Part of a small language model's weights: MLP 704 GeGLU, tied embeddings.
Each number is 128 + 24 x the weight over its row's rms, rounded and kept within 0 to 255. Layers, rows and columns count from 0. Numbers have three digits each. The size before them is the row's rms in percent of the matrix's.

# layer 10 MLP up, 704x256, rms 0.0919, rows 137-208, columns 128-191
108:142131120137082107162159143141093142086128144111119178133079155171103137132162120111148124132134131096173111118126172113124166103118155103125143093154070143121136120133107103170120148101170133
097:102137113183122131094122112158131140118117162119090120122154118151128103131082111114128148119134130105122071142118106129120136131115104120137116140152141128144131109135111116160119088160088122
097:125122151117136118123144121119143129100127132145146120106148123110144128099112140106112124186120119103164071116093144125110142100042128106204092113137156125125155141136156132157116135110164177
099:127108158108148141106056172136124115127145134138138137078115113073111102122125123114155112146123140114149111113145187135114106074144144120113123160140139085121117120137095125135142140104131157
101:109149101136125110146134134126113085103119163131136117119143141174129195132125137169119083164149173139103119126102162127130119158143124137108150124126162111181107102155101116096153107108120121
106:154118115068127119111165158139103116119102167136120116184102152136153098089063154124117109072111131108114147094152147123136115130154137149124146131129154167164111112141142126142141107107105093
096:140110126081153114140134144109116135121109146137118126138152138118130146090139110154093152123127121116103107133123120140169189165134090153113152155135128126152127135138096151138120157102105115
112:149116101146082121133121148080134149160095107124142097120132147106150127136130183171184143107123140107124134134112124103117150128110145134173069121146085119156119116128130133109096119138157139
105:133114124121117068078092091139141117100088121156175168143119151110108134112106119151107167166119119128158145126137169069150123127138136142127125147134137119076136123140124193136108124112142119
097:111101143092123169094161162166106087162125146133123107125129094163105119141129098097143092175077131184133117110114119085123105136119137130098125110139114098084092122119124136112127111173137118
092:169119112164108140145109145145122102144110112141126098135153146131146142116138132146143094169105105128158125157137120148130098154172149108183150071148149114133122173126153118081142136088131131
096:112102125151136142151148114101132100146146127116124117165108160119130116078094140155111106114125135120164138148116162140125106135103166161131112159170135156113109127133141121136167180115127177
102:098148113128143097131151156105120143128143142141116110116120105157096118143114125156155106091110089105126090134138119128127103179141166162121103137157091147075100141132134123128116090135104144
099:162073151137106091106113090133145129202117142151156103118156139136083164098075088184109102131142138114121106146141146115116146131096080111117145138133112118115137146077129140117173117119109133
095:102154162125114150107121113150103153145188088137098094156153107163136133146140193121106122109171126152106155111156118153134128182153134115146131134130124159117135109170117129139146152108139149
102:110069098148115087108139120107119104143106110174120103118128152153144141145111103106138115159126155127138142154104116135141080117119117124109122161106141096169115143100094100112148137094095129
095:139151153119106088163086124117099083127111143123120083155145141116111141130103173136120124150112123117168125086139136123131184131170134145117113104136122129087089129090146150119086122151099139
104:123123155154152143155146170102133113152142171106133092140148119118142166123106173141116135114130085140101126126131131138140138148169092115135101091088171156131116122086139180103185140156103134
097:094090181142111128106160130140146097178137128158139136139182120213093131128093113106137081186105144142113147131109109090123116155172124155115153129123126141155150149115099118099128125142144165
101:138143119146114108121106131113116094129111140157125183106135144155181156142162147158119104122155129123125127110131148170130121131168107109125148128119144124154091132115103137118153145133078121
098:111125170162124138115196153131127095138111140182143129150161139152151128118132163124115145129130136128158133132154156120119133133133101118130151106155095104157134115152093174148144131145112133
098:135202170126132107151114078105147113097160074106123115148127141096168158118118139127165078130107161095136145152107133119130157131122125075168167177178118116122139158103115142109149144139078135
099:126165124089174160172153135083131139111121175120109127108151143119149128139088136138118135156157134104067146156132109123128115131154088151138133119148137154111135122087132109176151108146148071
098:129137135138148133099141118140155154112120125147146154158116097099132125141188124109107152121125135114114166079151126153116121199100130159129095102123160164110157140138098152145145142131129095
099:161144128112128178145126095069117172066138186124112175103138139100150137112130113098090117159114157162079082122131109097135120109108137161136156101106124099145142143142142137148145134142125114
091:141134154137131103110097124147133131131137086118082089143092091132124054144107133075116193069138130163103153095118116161139146080132124144174115105144166123096108159149124134097149114126125113
112:146127147113115111101124126132188140139089098118168120153130095126094128111124115127117131074091102125142111088122130095115145129145125080109092131098103142130120119087152170148118128143122131
093:122106102142157151180129091109145153143181133150142159074129120137114117179141110134124126111115151151086161165127133117128103100133130134108125129108110098160111126151157083132146147084131098
099:093130114133119150110099137149098144142138108117096173102104129138143140110083112142081168154105139177089111163089084152130141122156169159151130142100135128152135135111115122093116115121101148
099:086094141124165142147121131101151147120179133123129093156125142155160137128090144170134130108138132140114163140120189128129120133113102143147158184132130104146102104121144080161150113073089148
098:133113106126113126115139106148132126146122102070088116118120121133172123171147158146124139120187136129091107107122135114140121114116142108134138124119148115151158178138089103161124137105127138
093:105150132116135125135116116103124142126132127132086153132187157157135148102089075170129159118150162165126071184106158149121126151105161175121139194144126126127118141131177123151165118114134122
090:133100122087160143129122118079129118120155142113099106169180136109171117135075165087089140127098095131155087163176093144168077148144117163093114120122153109166129123129134103144142129112132126
110:142133103145140093108101098133119142080154138133154138115134127144143140158139126167137107134163122126108117115131140088127112087127131109142122169117118131136104103099117117094141151133137142
101:153147157093107158091114145180123127133132105183129129153120129123180154102091169161150114111142146153147127110121092112137150155141122107123136197139064126134137125133117194136124109145127106
098:101116133058115177111142131147125136136123139159115098157095117085106114122083094108095141082109145149142114130161117132123143139117129133127114125127106154040124165108152126146119119089171068
103:146115148119120115117153125154085089166099137121124115120129125156097139144118149098138120114104127145125108106096097126138149155101154122118143140106097164135127125123134145126116100129083156
095:099169135119166072095143135105120125219131145157160117138120121148134148119161162122106111162138140152108142105109115138120104149121122130140109100112146142168083141127140171110139105127110119
102:147106125169129132158146097131110136084160148088116138089148151144119138115146134152108129126155094087124158123128142112139136113128085173122140125109136120171117168135149129134148112136138136
100:116152119145104108158148089103167072124123089123130139134156129142161127139133103122142179120125127114136166135091131142136146152130108154156111120163134168112125114113085112125156115164118106
099:129116131112135156118137085151139122095150107128135124136126163108104138091162175153122132129140098146084096106121091135156141185151115187140136123084143156111131098132128129112133114132139160
089:141112154171177107108151131094134085110106125136127093147112106131089089118120127097153101149068114148145145130117127166122176129126141152166088119138147119095121136095180158114111145152110107
103:160072116145155133116161109145118152169145113127128133098169121141166176114132124134099150146140121110119168138137091140137129109131112133171128156091107135098148101121149134088134104171140123
103:142160153108173086114135156113146129143150109122160145129130117107143125085110104129143123121140141131194099112130121096123133140143111148129077116124148134128121103137135102117143124116169099
100:138113084131103111132126146183085102110163124154162123151103060116138113111114135055071126150148173123124106120119162108130164142092133129124141160163114106140144096097140091139142152118145156
097:061144147143144140134122149124063148127124142124083131145134164130099149136138137171138085166111135128155146115111192117125151145157160139142134147157120159077137146130120172128154112170133113
091:119119143122118117099149116143132096099102117159121094134116116087099144149115130102128143125094101127087121188122141101132120118137134132143161114134133166171129147181130143137151109069107100
103:134067195129104103162132108127116160157116114092113091143107133131109182110120095124133146142140130123121106125112087146130159163135101115153083116130120121148113133121158150141161146111108098
099:128130141146151107097121135197158140143127149119115097119185105143107126094146094133129126106123147188079105151139179131132100113127100156086168107129148170142155132147139159117102146133123120
094:159148132137115129129151131110137152107132115193188142160145127117149157137148149076106095117105115130132130159087125127103119144141101120130128178131149131095113140139159132117116107110145157
109:184143133147139144116137099104119144130116116127108143143182149173098165153179116115118122140090090120126121122118108143128108155145121148094144125149164141111096125118139131164137153120141117
100:155104139145137099188143154175140125096158143104074139122130117161118160129111124114098127118127134157135126113136137105117153138148148136154155150111144096103155142104130133077139144131138126
101:151122103139100135154172152123089127123166134099113097129097137132125156171132145159147146153123101117119112089147110146134105144151126120117118133111134126153139137146141155071105147149102152
099:067127140119153154095161107129166143129130123143184151119134120107143140128153142119113078137131119087115139140138143175139127123144119146104109139161114133190118122112146108151167131108103116
096:092132158106111101173131114113095112126089138117117157125148125159129119143124100141100106147149150167122119141073120148135140131137174137138153132136130143144089115120152142103125137049095131
103:107143152110147113133104202151125102182108082134179115095080123137097152131110117119193146109132173127094117145155139181137146092149174136147171153103181068129161151122138133096129136099130110
104:079147151094127140133120135097135075136118201134131145141119108157143146133122110190140153115149119136149165101143130079127128101151121130150131141101135149119115152133153100136124161154083121
104:121135119161145101122119113118167173157189131139162072155117129162155145152127153147146146138177102159113104117140135139134118119107169166116115162137116106131129117131096123158134113116074118
101:148148142135145116103114155132141083118106170168100092133132131103103146135130164166115046151098166139175179138074142145122096155119139107110140128175128091157127123128121127139135124091089168
098:138131093136102106091080137124110119124127118085133098174152119137122140179118127077124143165093111112121131158126056122130125098109141134148131147127155156150089129148144139172140141131151135
098:160137127125084089147143154116124124088130146126145079154135118117113124116143125120163131099157134146102133178141156092120129120096135144173116123156150127186162137125132150121127144141109111
095:112119133137125143155138148177121136175134145153112164173115146173091129128120148144106129135163099153122117141201120156139150156162128135163165090160170146131146129156152102136127105116110134
101:113124127127139152110143115118110166127172104108110093152141138140079143116123103083189123110115140146149138105119098108121065108151131152164186138131091109118117111126152176132116092131129105
102:111127122140144116091138129139136139117165091158129106121103145125120159131132093111121148135112126134203143131128117068096122137107111127158111157154133169136119142131138156200147106118117123
097:093145141125108132149131115091122093097138109094142135143143142120126176146141154149104109129144114184118124083152105115132109107131146144096120145100138109150122090135127137110114116132138077
100:059143143140152161115164135093146136138135115095130150132112149123127128123122113119109091153136165093143108095094119134130139135098092140107107091097126112132146076118104120155116120179106114
102:115122126119135133173120146106138123137107176128111120137165123150082136095177121143156150069116151105073157147127109128139111146154112109139111097143165100156156105182089098120153175162114089
098:080159139142143118141071113123120112103167136119105172134130156160118122115131112164117108160127134133167150151089159135131128095075163120115134119129109103110110140093129129151137124109143098
095:147122129126139106116126117125119152154151122117091127139115123153060178145119146109133132131181124090146123120100163110115136095134160086136112112123130119169119159103121102128158123094121113
101:114143148137123138136130161159090109179148155131100081134155124149128166122108116133145119104122101138107112137110128144127132150171115085141115180122096162129084068145096135141078142127114110
103:112157128166124130125138148121125199149143107117083120133118137086134119179117104111101132142108127138105110133110111122122141144116146139133167137140121144095127122143112147149111142072147154
094:144202120137103085107116179157125158105109122131142164131144106110144114121130137108093121154137136110132113130160086113117110108158137094078132166136142170172124099114141120080167117111155181
# layer 10 MLP down (transposed), 704x256, rms 0.0864, rows 137-207, columns 128-191
108:112116135166146102120109130140107117084171144189097124108131064129193117100116132122123088173124112100090147153115109095089157156156158152090058112145166143112147107113134128167146149135114135
098:115089125114144145195117181099156102165118140113142181145233144122149135149114153144175120164118123133122131169136128143171123131140102158130139151136114130156118124128101117134158104114127174
097:129149121096143130117183118098117099102162118125131094118106085107130099149104114125136116145106136179096136157161122167076124124156198178143145145138121113123141135131092142119082088130181140
101:152147061131135143125118098166157140112119181105122099123123116147124135167147120144140170121126147163101121132133136122126144147142151047147190131139113099139198147150097131133161094078154103
107:127121113123141129076153108131151113137131117121163125100145163114132104109138146150175142138140140141168151124128134140152158066115133119159145127127132137169169137124110096109132068143133075
101:127136081113153139071113137110125093149106083094070114148079117135132094202088111121120159129105135139169174134124174083132157084152139119144148119164144132157095151109108106123092142161090114
095:143154133122126118136138120099113130116128115149125135116118107136120118154120108145147111124151136121156151103115138122246127106077141143108135131159081098051130118117166131150121100097102098
106:178130118113123132102144085105116143094141133168137125098144175132155126161137118142127139110097139168119140143078139136148085155152175112103118157164122105156106132127096136082121117115154124
106:117092179115077155120135157096099155121147154106124166172082121151112147145107119111119117120135112158104192107105130088111117117170104155124116127127069149136102102168127129152114140104157173
097:123136090093138119076094107150150112136133129068128167114141081131146153123156126157176144072153145122152146137139095129205064096119143130118125137129137105116142142087159090103101125172135146
093:144154083186119147152111113135147126138105141116089100115111094120123136123173145134163136150130177121174107131125114150100140151147118109129118085187156146152146126095138131099104116136132143
094:162127138174157079099164153102167166128116132145107107152164101138154119152078114127125093133093133113159122140153139150193125151147073152103110176142116140160131134144115132138117128103117115
103:160117134124125121130157092135129120142145178136154126140128132150105136113148133130071163141153139144122154104082096172082123157125110117146166133168100131152121148154123089109123129102117107
103:145126136086079150103085173128131151110128104107137155108148183106134118162148136130135135110133131134090123154130133106162155138133131138111160138131065087111121112164124140155157107132163164
086:143115114095118128127143117153138117091070137148121142115100134110134122161135083103126138133123123124188144170093125126189130109119097118132141121094137108139136141102131186144121140125136125
102:143098183131112129122127156132124151111174163158110133148089150103092168110087119097125095124183119134138135098092144127145133140124111124117117077146142165135116130118098171136152131132126159
098:092153153139125137070137121133138149124160155131104106093166166136145111148139100095181135144177144150140140107107117176139145111095121107138146156112153169144151135123140120155133142155165131
104:120137121103128144117103127093123146072136114144146176082140134099130112103135114158109107136142117140156156131094109128138142127123150103114150135115076120172125130110110149164092159109131114
098:110158162105158114115116115152148185157118120096142145137104117094152103137124153125148153119141096142103108158138131144082124163108124105196139145124160121122154123116119098125132122117141117
101:154116117163134153124107091134108163138140131110161121130143099090164141118121146078133123132096137127114135141130135165147101118121130143054122171139120156159141135134157127158155098143105128
099:112103128138170131121141126125117186117150101142137115124041153109106092122157138065130118131161118118103100112117113108106120114127171139127137113116121169158143074101172101119128100145067177
098:138084106077099124121155132108106152136119161150093126131118158116151158097154143162106137136146129134096087108142168173088140093092159130128152120094158105127103145137120177083126114131127108
099:130168134132132118101113097152104129105154098089114153155117119144107159172151125105162122135119139124156156106138119115120135153142129122142122137096103134098108154098110141127132122120107141
101:157123102127118145112148118107193109139125092160164171112112141114102156108169130109190126087155142169147100124144056143122133122107124096123139120094117107092140087111159167098128094104156120
099:125112134195109123134152150141164107123146123118127141110163134147126142177154160148116110129120127159120130086156137124133137170145142121112132151132102148118120129110112116054161100122126103
093:101128100149127101130135179134161149106137114151165154140160146145132173099118088106124077180163130129130132139137122116160107123106112078124090112134085127120135124079145099098119129104121163
109:140110117122122117137123089132136160101132111122145136124139152138153132086123099123157142113083127108138163150132081104160097150143113114154157180151136114165134126165114096119087150117138141
092:088101140143141153170110082106113110127142138113126160150196115097118148141081167122127122117173111122116153144122130134209115108101136149157169121162135167096105139138092115106142133093099139
097:131145176128112155141115129130117124132110162112123120161134170104120127160108152087160145143127135153121120123147154139119125118101130120089126173159115147134132110131103122122130144112144144
100:142155155150139087161125111149109133117150169132158156108130150130115160137146086136150115137099096108149163140120131158110132126126105127094137149147117101100135142160145136123149117080118107
096:095093103094129093177147129132128161142148139117137159159125112148163183122129090117127102144086134112123149134142152096176095104143143118099098175173123148166145147135109114115106086110104160
094:100140133128108143102152131156167158136113152147144118096115115072149160141133134120109130115100100125140144147089124155184101141176135137131072139097151114180113114153111123078092130122150124
093:109105136102116128150116123139162156140099153133127090154084126165152128112134137150116143175156121145145133129109114129129156174134139116139198058135109174114137117183135136110096132119159142
110:141149133140115119119139153122130144088113113108096143125076134133171109134096162144129111140129123130119162086150176117076149151127166138122124109143124109121098132152118145145129071160164131
102:150157120103102125149181087116136074102105112132145166131144144117089097126118127129110106132152142122155127113152089099165142117128132132179112116135119113132110161168132110087128104107126115
099:121126132105104103122105122146106137157099158132116147076082149136123090122129105142146135160159107137130139122112116059095121154163100092138103103106102128168106133119153099091114153147114143
102:118132129146115124112169151091182114148112131142152158126124112153168116124143141095140067107111128118132133159101163146104132130112093146154146081105124145172136106143151051098138125151131094
096:129110126120140128151108155143135137113144133108137127106128142122130078125086140153121172127146143084097103119143110098146105130124129125102110148116120150101165139138139095097132149091171121
104:125073175157117129149141182098194125136113102136148140133111113117124167101117111122126122164132157118163137149118160145129114129155157121117138117127133126108065114129135093084103132139136105
101:120099097112117138180125133116138138094143129125076109116139112115149086152119130130125104133109120135101127127101139154109153157126119176114118139161123149151139120148122158118129157112131166
100:089135143108132140136130127115129089073143147152107094150110068095087097145124129121127155150136114164065111109120140120138113115144150113124141087141168117106144086147133148131130149122108143
091:142092121120115113144110151104145136115172102132162181103138145141079120123125132134140113126135103136126129163116113138110100129089165153099042115133119138112156078149150106125123138134122144
104:141119147122154148122095161117154177141149155112120110148128095107080175145158167106138124137115136105119121170137137114146124108135165130121171112107125151125113113088094117142130095113079115
100:157135119146103154158143138138129142118125171107146087128091158172122145142142106112061126126113104100121122130170099129189125152125114134146120125096123163125141166161140128130159081110141124
099:116153093134122118131140142142120144090119128116160119130151096110159117120079131151145104106124136112111124111145104151153131152077059096128112136095104138154122148097154178162129132125161094
094:146123115190130129183165134099141116137118158099139126111131118135110148137084109158098147078114113141111143107143124138125105166168121125099133162118114108130114099106092123141127173154118172
094:104157154129102137135060115109141141107142141108152157154141112118127132159111148123136132148168114124107145145127106153080095098158138130124093120130097097118137138141107074104114128128146123
096:147128152100137123173121215135165129156142108149107101168155121160119170120101117162111133156087157130078143124143138136169146142137127179100094159089142104097109136131134166134120149095135108
100:120138107140132123147109129090121117181134147090102140122142174121141139100071151106084144107141132130112149138130183132141135135135077139136150127144154088100121116105114097139167162129101113
097:116111107103111124136097095149087118107131130153126098140123114155112107081064160167108148103140105118081091106158127132117104176129111118132168110147132159151123135120138132120186119124103106
104:142171113125130107141114132114132094146125063148119123156148128084111129098112182168147108145107147136167121129159124160155100120120103140082121132121165147087135123125139156101109102105140153
093:119129132186091124106110077173130109140152112119183107115144117128142086129159142138118136137149125096125107125128120138036144110158137087162141143136127161106138157142140162124152133151106111
092:146113138111122153157110135155141136139128136123126157139141147143106090126115099096126141088112101115087128127105119114082135114119146127170153081118103119114136102113151092108124123099152127
100:135155087148115124124143103143099088103108103166146130140117146097122151155107138099106084173132159152108153123128149152110129118122166111145095128149106127147134095114139111124125138169124171
097:147128144117111129139133127147152147124145142096123087131151145104159097150142186107146158108074082144111105124111169145106130120095134062105121135110123144167108098147119123127154139161144122
100:089146149121151122158131127166100156130112146156122139106111137091136161130107136160108146093113097138155142142132107115076113137117103097094127124140140152116081123144128150126133142150105122
105:134139129141119093137141148125124092129112108200121099067146131149128177158161117122100132155112130098134093118111110138120127148132134134121137132124141151140125143149139139144121124099169147
103:077166107071143147105149136121163135102104170092136183083095102129143122096132160102106148115134113116137138080088149116142122141117068146155092139130129118208090131110143073126150110147130136
097:158107152122143111116114131075153112146130087115118159107152140093137095119116178154117126118153143162092108118092142131087134111098159133132096145138133159160129100154140126114114135175143100
101:123103180089117157106168174149138132117132107157096099121140103088128117123143171119119174128110161140107102161151154147102144074153124114124139126071111131112142119110149107141134109141104127
100:136145136146167115086131152190136153114142113086113166117118129090148147162124139104129123138134137123141126125129120116087139143150127133129144162127096119161115136080124145152133068156124139
098:088150116139094113122120134128113148136126105153113154104112173105167161132136163089143112136117119123107153129116174104146149116168150145134084126128140085091128129118055123162130140107135139
105:161128098087148093113100116107118099116132099100173129119217061090137059134166128153111153130139114171142130116122122131100147160146107133122126125152107132155088116068135111083130151135107138
103:133125099165104113180115144104120163156119110142096097124072128113127171073130107141153132112126155076153094131108131170119151135147129115125107128124154155116143099141179138104093139149144085
099:095136071132114112089114129151118136124141121124118082101147089147123154109113140104142146161147107130126150177175096100123106152107138134166161186146110117138121136076119119127173133104163109
102:151104132139131110145090159159132116124134131098140149137113119096146118136159099146158133137154097124128140119120129089110095159116157147145172098100169140143114165143137162119136095133132109
103:119125173151128144140095131096143121087117128124118144117167145169099140114170119107182180167138121138132111114122114160174121141116155126112162133110127138082112107066171112116136123117155125
100:121084109087098163144156135148135134150158167115121075106151144119171125126109119138120120112116134103110171116118147134140129146131121129146163150125114136117126138121069147108168135099190190
098:145143103160125128125161207137142148131087106106157118121108139115158116152123167130134149083149151121150138129157133105162105152115136114125136081157148142134100132123100138128115145164142212
096:112100149147153091139078120136113152079144089122130146186139102086162109145131133148136117130123141115173093164185128120156163117072140123109130173143164145115142085131077128119165118123103123
103:090111112123105138159184126105148067138096176126113154113085109126111125124136130149154134139127163150158124102076130142077149081149100103119109132141105161132096117158090139105075145185103109
# layer 10 MLP gate, 704x256, rms 0.0871, rows 138-208, columns 128-191
098:137083156116124153130157151122137097129120124129152152141102166109114132115119102175123110176130144121156162109079146179126097123119136111150101148090167086132137134162165157100128106124132131
096:137081143119105127133121110157104145125135148172094151146176126129145168105122140108108135114115115110147133167129123132142132100078116115134130087093137127176158118124142148135145157158144127
100:164147142138101123121115175154137095153149133186126130164071106135102150099102139163128120209070137128109111096117132098142170136114131123087142160085116101119121163158124141145118129122108140
104:169138132114087101163101077135107114123103130096098108174140106078144179101110140137127141144136148134121134122162158136158151149113142123148122148116098124164112114109160100102128103131114147
102:138088140110134120176161130147111136141156151084130114140140202098095110163091129100162116135126166104157124108120157128170148161097141140138136161134156124131112144118127106144106099129127137
098:111141171147089107149151144153107093130133151147150132118122101146105155132121133158120107160093162103189151126105150156140097143117151101146131101162124140110156091141170125131114108146139113
102:128174091121133069129130121114137095136097109152118150097111114132092156087146143110129100159126124128133100116153127133152145095104129119170095086118159132137114079104161179122138098131109109
104:090141127099120088117102146153093120072134091118171158124125151112063148153151106098160153164100139129163117138125125087154149123116134136115154165165119090127089105108150126152101095130149131
099:155121126097144125133136097090149136136121122167163194148153159117120153137146120125138130124160137103115087141126128131142131123130158136099154201076130170185133135092126129141136131142087136
094:149106130152121114146106126137095159160127112135108117153127087120080118132117144131181149110116135080089150112099157117149141140156130145176098098150154167075090138154173107158111122114103163
097:090130122124119143128100153129099099111095139086177161130120098095111136113132113138145085110084140132128122142103143098154147117152152111167116089095123146115164087057152124135094063110091113
102:133157107156102115122159108135135151076121142107100169114139157150112163130160107122129126113121125113093090113121113106149131152131137169098128100152151129162097116149109138149109113123117185
100:090155141107128105128091145146125092109102130167157096163116142097116165132067122113149106108123129134135159134124139065146154157136134115144113141178140140128111117108145169111113094132113156
098:129167141123121102168133143110119112148116149143146130135172122097124161152146149116125118140090125113120108134124137129155112088109115144131132181123148103169132096159100090112121129128148126
100:102097120112116087134123104143147159132121115140117118146134094130142136149146147101126147110137116111160178138132161107140130136117157097162095142153114142162124167109105146087102124187101113
097:154150134090158133085113126078131118109138183145110098100181165115118121120141117128139132091166135112153161098139156128138100103142082075137111162155159127122144160131170146079148089142113157
103:127063134141144126158148165115126100132158163105104147133163126063109128110151150084113134155102148162108167127137129124145123156107143176141118181138115152138094151118108168118148138159068121
098:133186171101135111153082139150132108158170116101127141120149161128107137154136113127134130165088162164084139122135107096150118119136135156117122132114118093139104131104128100103113097115110114
103:102141156150110139087189167122156170114109119150110127141158145119101143156144122136133152112116138143123180126098149094145101177130124115174129156176167129157094167125152135128089145110125147
097:116109146135083131161118172169127104103149131144099150168157171125154124133120131153142113141106106135137192139157110135159094121147120148121137145107138118151145062118095125146099103098129134
095:116153119123115127172124130143095138098135106094125189110145130170117117136075116101114134136127119131168122135127137115149095150115148118178150135160127165130163132116133127123113140126160120
098:068159092160085084125104129161108143126133128138101127144139124120125138098138133077161102146109123141157149099129121137132155127136185172083142133140126145150134149093164136135088134121127084
105:126149123099121126148107136136118154099147100163121121105139100142133144144132139107115151161080103111130166124137169119146164142080112117106093133142151096164140160112087118116109168127140159
100:079149107090112139143122113140100131093154149155143149166111111149144173130130139153188103136120189139123109154122156082125092077142111188117113152148121104093130129075133124141095065137126116
098:089135157091130100135173134130111133106123124164155148112179125145107119129155105128111161123086091101147162138136105109134118148149132115105127110166122107131111145128085162113104117123136128
107:157097168098095142149162147130103111126139141069094150125092116108123124185128192120135153136112142135128082134143117149159114110107092131175127112169145128153134088101169132109109134144105149
093:130129155132137091134111133157108131135109144145144117188114157133139111113170167145144129134098168137144145117121115097137143157128156159142117131129141127107103081126096131127114114142074110
096:117113103093090100123162113149117098120132108103113094166089124175143131117171164122145131120125113142139136139123100140142105152117107127167087103101111110145135121148150139127101108136114081
097:125137103098134153149142125150143111136149139122098121134150126114081116087134176156122128132156133125103160097121152086146137140124181132172094125123167141161086132118131118129096158154133144
097:127166192130110110113122156119149118116132139124108086116105130156100181126143148180182147157142135117106135150122160153141134152121117143122117134097147132117090119106134169139108164151153121
094:082176102120119148119097164152080165170155163146129146173146138114098135163097171121104129132097075127151121127139103139122126117123163126109139173130099107135094136101110128124082143127135127
090:100100151105135143136094178142148104118111128140131129136148134130125109130107126109106141150092127131173134125126125138135090111152115156136089123112117070146096113142152136120172116146136098
103:119121135133139130098167133125098155160087111121103166159131154101117173076120124142114126154133112167124140097112154141157150132112130135150116098094129130117118118144117150072124120121124114
097:127126107147129145143111152143106174139120070161155116134121168119111100130185140132141121124043168122133173163110143098147105104098139159107114101089119139120115118155123162113135152161193126
099:088114153121111118086152129148155143123101077139149129158141141112145103133110128080157140081104113127098130150172132111147113138104151172123155167115120162135105170094131159085114173102100086
103:113150144103124135109116135150140115105168109117100132108143114122087153120161082110138114120135160125160118130122123109170104141112112108171144106142118127131165113108145122135108114123114114
100:124130112087154091110142134105130101108091165154143189123121140125132096125114157124133114162084158174160066148172125108155130112108181098158115113125150096130138121109082192121116122163074152
103:056153126135053065095122103119112117131100120130152100108114125155108111126121132125114114156117123149136084155101108119159135133122123129158129096161151107128124133111125189127116105104159127
097:123129144174142133158134128162161122135130123118146156122124111123102130138160148090142139133101135106122118096126119162169129147175174081167152150123123115164159140146108160133111131119106123
100:103104132106122118088122171121111100141087116109123111152148161116135083129121126126157124116120117147107107147145154095165114126136123199133120163120131123176110209129136142105128127116111132
094:112115108148127144152127173112156105098101111120091101122119139115100108143114136082131119122156127152134109099105101102143146143132134076133109128119167118087111120134157126116134130141174117
100:113155112118134126134135132154096094143135107111101138139126108142112147184112130062132165139125132097129137098145074116140128202128161149141130144130119143108118132114154138112085108182150151
102:132111152138129102144113129114141108110119126110127157130143108119100162123105094135109118105103104092117099164143090164166114121113099102120136124124151123189113137164139127129130081051117129
102:138146136147088073124117129121111136131167128145121087127109161160092123169132122123160134124099109123154152164115148119153107169100160148110116119090125109128114174116144156137098143170106101
096:083132139127120076150096121128122130121125081101160151120127096179109164157146131124130154146139160104106121137133127090159150186132082089091103131094144136132124108083127126142101102094125139
095:093109150139119122125127136134121118179145085150138128097108120091083174187110115138130150118100151120112109163107096116138129157126103169168104123131072136110125163156118198089155089090108128
100:146197158155104130176123145147103092097124119093170156103133138096170114098123165141142112109093113136130131125141152125156163148129120151128165122101137078129140101141169119107139138165141137
103:149117175153072066137148174119132153131104132118072159135069177128107149158120171102154124162117104104140162083130142125144112177132114102103124094136098139145123162117125135120136126149162110
099:109146145131113093119147118146096150104147152127164190162142140148140118133141168137119164121157133136146098167099122098119163189112149137148117148126129110155130151103153143105122098115137136
098:096132109081069127128129145073116086125134124128091100124104100141154126137156170116137097134156155166111115097132149126159152114151136124163126148091154147113134114122114119107117127131167124
098:156125099121097124147140133155106179101196137141107128093187164148136154132128156106101127119144100101115166116152129093145110136107170151145130133140146178148111117088181129065116136117118167
100:059165131114110115111108160151135100149129109118115147125134149103069167144126126073159155127077164132175159115179116089138099126087157150156133173148121169085123125094161159132188077132136137
097:118127119170105117111095097130112143081114154134146147169149139116121153152148124109148118095090116131125160119148096127135092111169165120145096106118106165156147156125121102133045126146158101
101:143125116070087065118106114105117096100067136137124159151160107106086133126134083086126103140131140128180105098119148148153135112125132138128139125122174104135145098089095112116128098095123133
103:145133106108131096117138165151102112102115074129116184143144132146121123135152147133178110094110123085170130072140120127143150119136138119138148125136141098132162112137090109099085111157132084
105:116102124138097142175132134102110192090104112130097190140141085113113156125141206171152123139129120105112152103118158123139101160094134128146089099120147119144127109110118108140136128104128140
100:103156134128077088137094080106120128121100137088109131141103151122152158105105116104160102108094166143148086115137125142148131115086126080150122101101126137169120132138180111130114110133154195
100:127090139116115149149113153130122142093128118134092172128137142135145173150106139097130090140112130131137108110140178129137170123117166135164126178126153083108157098103180123119096134142132134
104:130100136117081122165131114137085151192128091140118123142118151126107105164119139117117139159106131118103112151116169163143181100133154117139103144166126120137125129143135123138125149175145168
100:121122134129118117143101155093162127162079057157179162141118131105135147157153097089165144095104150103185126136134138139159172154133059088168093121121138140130176133162111137124116135119117105
098:170120106130112088132153098166132157101160149141137149114115086120160125136166121118125134145123152080114128145165131146144117153132151126114129140124146115148142170110176139139110112130130161
101:113088123134127106137115120113121128143136158137118132167117140098112151090102171151161115111148153108190163104182135136169127151110073100117123137128151184101146159086137137132104110095141149
099:129155131131089098117127165115139146178100089174107140113133109146186169117162141109150162121123172143125116134152164129132130141109082135147082139122109146117096127102151147090122102120120099
098:146129122126143118073114110124097147172118108121154146131114119146128103156093130139172117119067115117160058115155132120142162115129167120131113118123125172065124142122169114119102100116160156
101:099110134114088136106136144135139077105115105152164132166159110082095099129116117100117147177134082110150093156168112109147139127160139139169104158111148131137102075109125157139121083121143136
102:094163128160121083149115105108103129105114143106130148142123133115113144096143116108096085108151115115117132178095142142118120111145195122159159124100156150134108124111144121104120117118119171
099:113107121079143152127145125128121147141131106146170159110098115097155151117137134133107142187108115122159112120163159122158176152123099111189105116116124142125121157121102158080142123097145152
098:155142108119114151139096152153101150112162113096140168156136155107117117091146166113152118125154143099125095145098165157157126124086158164115138097140149129147113151126127117167126115125122121
098:123111129122074128173120131097132178093140109113121154125123175156152075164147108114146146126156094166157143176182149099145089110113152128153124122111204116128128164131141098119125140108154114
103:115115143119082139133075127112169111142067142121133107122112101151130116145108120113115138181114161109136103136092141126144093104122137127132119120102136122124140125143109109125161103156104104
098:113115137162131107126123160139149148137153159125111119129113149158085148134111127085160110138118158153146125101102124130127133087142173134143155160198113128134074108079098109064140123146139127